From a checkpoint of a small transformer trained on Wikipedia.
Size: width 64, MLP 192 SwiGLU.
Training: a variant of SOAP for these matrices, 98M tokens, 3005 steps.
Each number is 500 + 40 x the weight over its row's rms, rounded and kept within 0 to 999. Layers, rows and columns count from 0. Numbers have three digits each. The size before them is the row's rms in percent of the matrix's.

# up: layer 3 MLP up, 192x64, rms 0.463, rows 164-191, columns 0-63
# down: layer 3 MLP down (transposed), 192x64, rms 0.429, rows 164-191, columns 0-63
# gate: layer 3 MLP gate, 192x64, rms 0.454, rows 165-191, columns 0-63
up164 088:551492424492444532461417504475552513488549466529447466508602531504475516530514493488458485526477438462508510472516430449426492480572447538476456483561519478524476587518508507530502505518451444
down164 092:482535566480503539487503517489516526493483550517492461533472479485369521537500544519501455540544558477493534446493470577514493501471536459549479478410561525498420480533448482477569430460463505
gate165 109:551483515431484502500495468478446537504600505511479483478523454463490489506572502521501407522456473446518451479520483562464494492467467503515497366494534554492522508522430544525520438522574518
up165 127:445465502495456543469539504389423429506522447535513463518492570466498572466508537463504506476522518554555486507475458504425415528485553554493528532558536515503479509511493494468587502537497504
down165 116:575433468491550487491424500582548431471469474510454507517467465507498554474491496589482533521535485507484566536530463479457496480541532501474494580466471450502460542537547453500544506526587544
gate166 101:492559526445471515501454509500548553503529496462490540381506491570542493495526514526581525386491509512427529528520510515527518508527579509536528485511586521487553528558500509527477471439518481
up166 094:594418540505523454446527544512479499415520410533424544516504530491471530483578507545497532490540469517463430516483474449490525497573481481501535485510497594559542507499492529520502500520470528
down166 099:479528472513540501554461471489550511521455483504577497499529515541534444511451648478443542434484531495504499524509534559527534526554556475526539508475500476486512574518447495432474440497497558
gate167 110:476467456537559498480508528464461468502453579511516465481514587484397492526469503434436562506515508550438497540520491469463552496451542433587572514561495493484460472519523540529489515492508518
up167 104:474462478532509464496498447522527455511513483488584529483459424537502491465468520561390566527485605504458540550514471496504524497465474507511505499537467552516519443469507402512466525537473428
down167 102:535512498428443507531452431488521568440564502503476568580529433464521487478500496492481464497469491504512479442512504519525466465570465483435524533419557504528578469536512553495510477537490573
gate168 095:519524486525500515502508463471493400433431556537578495414527549537473486553472475510471462484582536444475478518488537543440479509395464512503487490466470485581476526469484473543482505460508499
up168 099:478493524541514477494529559493502519497504501486540537524528437497488547529526548550460545515514444516523444515467562469480637437503496503467472574480574462462483461429517471515460514408543500
down168 095:527470487434550507504474396525473533472442493458553524416503542508537510452511470428542456484478479534543476474524464470577518476535521426466407469490533478464543481566523484493544476478539501
gate169 104:492488514441471493526497497508507575552533422505437505463523508492470520528538435526490495497515476489585528573427419527506474451542478417477539499435501479417498556530576542467513504527521509
up169 094:555481502430432550489476524523535470495526435492549479566566529497487526476459514478493553545516508479472429476458492557475503534486483454528433550519470491500451548491426455476592446431535534
down169 092:420460517481443485472553480465546573456517552487510435469498577466493487523520496488541476498513496491466474476461547540563525518580507521520523519497506539526503434609535572434543479478528451
gate170 088:490502494537431526504572398450452463409449494512529509524538496489578527454548530521536550548559471505497478531541459458513515425499465443519553495467457498539496516500477497417546526521508474
up170 090:502485463499514526546492566413467541479487497536534449510526543529506492452509501462540535481433478482481480456537602493432502477409514550479488534494513459506554527487514428539461472395481552
down170 096:582544529489483454596545431473473506458518457439492475457517485478565504493459460556528482464514469585572448551554501483543512518530516487448500498455517471527542423516511480541435478511463493
gate171 114:533528462503456544502502451495459534539540479457491474480496515490533532483557510444548548524425566400552499537431481582486458507463463520510537470491485524524531490573510597447522500485493429
up171 118:477562509521512539462483496504447511486512414496486407551496484511502521496508422524512503556494443502549543467537448482450490446536559542529507466495410528500507414548537547496417462497466454
down171 119:544536516462425501531511464466454509497493453522504539478563551581507561547541531486511535545526493480449473539505469534512522477491530582435557440438478542527564507528509533447450465577463466
gate172 100:527493483464519456511535495571443549422481484405479530424507524512474516568558522462454544543497525561483454528493516461507451465560521435434453489521494474451529405514478480499480527531524501
up172 098:507474444437519495457499507459477556508493502474543512516451450473428488518462513462542519476539450598408483422487491460507451458537518488512558548520479455486533475514530521438557526406478463
down172 097:467491513505455503458394514508600505512504524452534548542547460489491550490480496511512523472480501529390543469449485488474522472576543441460537489513515514585483512465474407519491483456547498
gate173 092:577508548521447479548503501470464537532496364489483521459564495560486479500520492533519560425447496442522510558508540489538517510547443522469527470469513564550436502516502507526499484438488441
up173 093:575493444464470543572440505486497499511474434449470486543524500451508555489590473531525502495450483478509483476468501536475417510538467594423523506506461523539437557499544458507539467494513438
down173 097:518498563502522479459507482472513495567507552524515530537488410487444557525483508569527415496494524445541473440469430522516464545448477478571570441509501489475467503486566458560501517420507496
gate174 099:477548478524482482530474545523499507499521460460547489465624556552490530530457508499490455448512524559521457451461508560407499496471473494492522499458494505466563399518575570546501482517489526
up174 097:531447481518511500503493551495555474484463448552488517463429539522506463492595527477493499569505415509492558477491505544573452464541549512500432560535469560493411487501465481498528474541519426
down174 096:459501495508531471413467471468425449539535479495498495496508527564525500544496510480501543454495434477438472454427446557454507429514477371460503479526497477568473514506506502452475559516536515
gate175 082:523466465519496508506487478450428470442471532465522444564493437504526535437554493471451530442404469492488530522506510548471551507508497413488501487540470483516500527606530430542544471474443515
up175 080:449523509490504452434511558573496508530504494507490535459519472547535505560478526542535417547593532493479476486519481466539475443466489560510496513494573479474515549424472564412500534521575512
down175 088:499549451495431519469511505514532456435518462572506490526520511516541445500550485412412499512550416530550536567508487460519552432494481506490537514487467493466560436501561508524561480526452503
gate176 092:505481489524579470504469478507490513482495482453472460444526518574496504473516440515500576513483552587478567493392438468477482440488464438471533506553503551443472429512561513498551503465474504
up176 108:502421524518473507523487482385469452458520489447466508467487435574550510537469490561496504524458492604494549539449505475465503508594514537528468494499489456492494480512458505456566499438452501
down176 105:452517502525497464551476514450702503505518463549524476556470485502536510497480530516515503455497483564480528516518560489511475554528537503506523500576539480491499525481537515558540503543548478
gate177 103:486473508534489541493561596478576467483594529476438484466503511531445566563529506496498459502495505527546583513465450556461487564510502458534514432465472530470493478547555510471494521501498423
up177 104:488471446597455461495539482528497485580491519496485441487507542520568535482546508515492546480498535447496458486523495579533437495532582511445493455536452517558516481455526542574441471570484483
down177 097:541495560521516540580508530490562531479490553512552558487517463507539428513505490472514453493541476559511500505484433458499420469429461464544456459459577510473559440528475420501485474554506527
gate178 102:506492494500468486539534512440451466494533477533459438470551493560510517520509520393475484542511530474520435520567615553496503474470581458473523514546490502540477514436533516432516473524532437
up178 101:526552495497537571473471502482528498596497466459495474565489463522552417529476532527515483485452437436466526480441504452519571491523495523530521434482520442524557530501520525478536452437407508
down178 087:485480480485513505531476520494551530483522416527495500530514524458569474515578482508567551476516506561558489563546460486418560545531466458444515516520543497519501447494546499557535525540562602
gate179 111:433504500423477554532491516494468525465532561438492505445492493540427492557489509544467490480452479445533568417487454525454457532528516510430487590539603496488519471497471514534473506477499533
up179 124:501528452534446496521469476501549507417495502494383418442487490578549503474516515533498469474552461548469472515567547452530438473512519557514486402492472533546508485489520521446486463515521512
down179 118:374489469461538467439420496471531449484507508512461502493564514441465503439496452513522454518479441453553486490512462408476507464538503472490506480501511539531504407429535527523493493478511555
gate180 105:547480473439548511522499462474461506467493617520478414495500494439526448459475534504474411507487523451506481496457457482501584522501512513476525574494537556482492466532454443545519462505488589
up180 112:516500542499478502478479464421538485497558510479501473516443506553501510484449522486462527532499463542432486514531512436495515518493409391501389528496438519443513500505511602485459489526503561
down180 113:541448518450491519549493559429595453498459581536515476472466509552474497499512516501512567525504461581439506503513514535522515563486526451491501506486537584520502513509530560464509556407512447
gate181 105:498464480423544502407484560491466503471505495447463545473473446540540507517556553472484447476486554512493540436520517497450461615451452534523466565475479536506486538498471518474497499449576474
up181 099:495607501538447507535494539434545546486507467509575454566478499481504517481500536518434498493592523507504561534502544438515547485524509472447502514557460524525474459530482530531455546554431566
down181 099:478455488437559510534436474458476519491508530434496492481504538476514454516478508499579548519426445449579485512465512531523508502547514399505496480488498392527528426544496526481444528449505544
gate182 103:474435459487505463504483496451421514541550542539481420469502496448461519494520505514554552424510494517543541508515539475508497447466533453455496459560532562412426528515542514510550490487573447
up182 112:443499486504517478525509551443473480469558523542494480438499472502456538429474540422551534477543499482521506535502571476458494415450532532547465401519503487506521500481431501454553422510469441
down182 114:511507491498507424476522517531610476487464522520492484513523466497512519462491520537583559517474483553495493466476415453525504531463460498560554401516494453532479575408438514507455459505517487
gate183 114:448510508439553446473528448506451471446522501431487524458543493561454473560470572511489533469528549519464528402464509416439544529501449507511479515543547532535548468509522478464516552493547525
up183 094:523441532503561486525435567571535532467464522449449548477475434534500517493415472532478474504567533512534467468472528494495433516489420478524466473509553550520508532418534440467483543529541511
down183 107:479482476499468566481550443550519437506480470548545479619497499445522560464521501535493476479531476501476481575491460534523530443538488480467591561487499510485504487602487563492533473465466464
gate184 113:502507510460492445499453449450487534460522488459455459469535465488532439521482558518477481517518412481521445518438563470443502440530434459567502578501547441472531516467529490421515527520456444
up184 096:523463519514439488464477547504511537542478411469422491532508516500490531479555450492548404522532450484555542517487410478531500512530501491527508478414489413481461502489513502506478461551454413
down184 097:440533580532483490498496490511475488509512550564555510489473518521401472492527471515509515457467586425444542462488510526489479563422511508512431488478533524482558452531574510558515452485514566
gate185 091:522547510505475553394483540451496453490509541462496566451553453466460462490516526474548528473504472442483507544530522445497414422493533516514513471497568465461483527547521514523604458452509496
up185 093:533549480521497538544534554509503522539470472494534503447516523508467583504513479448534494484491540444594510552531391450485523502563549556493473409522498446450539572513535466511539489489474478
down185 085:487497491520456473488501567473609572425490445471487539477561532488515505556455501498466509490557566453437505478480512523478446604439521530536466484530423509519505466494441485547494498513470512
gate186 092:538465464533480553458529518491485481478433469503544494491545569472512533473575454494461386554443504512531474556530413506471508512519479495527528504562517524428514503550487483481459428501449569
up186 090:505474471511444499514493489428498433450471466482495504444376475508465533494465508454503521442525460547519419511494574489523542509438498497529580528506471502553461525521492469609539495535474484
down186 100:484436588492506491462490447470514413496505468463571527517522432515486485510518526467513543435479499484513601450394465499523549538481565465456534463512533442484451526489512444504488494530517468
gate187 107:566511506547480644463491461482536503584494503494543488554539540512461432496532462534527467534524480468547525477496484483389511505589488506493517529521460568500459473495518567492494495495499500
up187 115:517509501516473486507472484386489480560560558464417496546520451474494485481475525497521437510519508562563497529412547530426474457521515501511468439480550500572439536505535462512511541527544464
down187 104:487506496546478447503540463548624485465557519450505466463522397526473515540524537468457491438439505481495413511491513531478499515466590518483503491501575458496450461526513462455546485502517467
gate188 112:573401543544483529516487525554561548457449472467475478456514522502453543568522529488539499487511492482516498470512471449397494453529474491492466583539479482568496548523463536563499496445551473
up188 115:496484505509468452520519530463531567506522515505452422444451467455533463527503513511523508544527479515479476442487611497539475525464525450468479436439486473549544491530552564488604581476509475
down188 117:496566443556491522454487514479492522618519504502479548490484547399522531519521433526451501504549479490470517485496554515461477488564488542494567524506585518483478447506550539458529543457498576
gate189 095:492540530481499514476460521462500469427488531493482507443492531491539479473571463490422571482507479519492449512474511444481520427524469413526599484483578560460398494551486538462520508496526508
up189 097:525467520512530452526450515505478465463478479502480499492487528483499495438601474433464536480503461566528484482460495512494490422564562419532561449492521522500417506518469579426431502453516486
down189 098:497447556495513533504537465487610516489495498515522537504516492507564470489510506421493518569502487469397508501473545462487566584519496536508528431512482564479428537493503440513531509565572498
gate190 104:472498462470494527504477505501509487497485515529420449458554527561553549472489518475456445496531544482553440569552529485538473589463472539532470424510473463511536483486510486523484486387561432
up190 097:504457518500509495514515489510521522388479447460544493573382500457499475451480505520503534455469447501450556496396470503523566496584481458487501499488504507438505461508484497455543529535451541
down190 093:445490463535479483472549534457471484502455482435524442524512523497467457480507556543570458475593477520510463546388500529568502479472524498541523488550465495519551511522506458522530413448572506
gate191 104:478570488407472486487469454530493490437556496501472445474529501538510528574507548516527550474468506487436514535533603530429503436515503487534508437460449529468553438554522479547536518465506477
up191 106:478577520468596536469489540523506543490511547470476461508517579480477448576477544587438475507528510534532476511469544495521534439450489506536553529521506523514509387494556533514497527490444526
down191 104:477488512481570497422525503486572511520451488562583477477421434519527457523479525449492497593529549447488505499430506477500484554472513536588513552524510534477476539492544457468533460528465529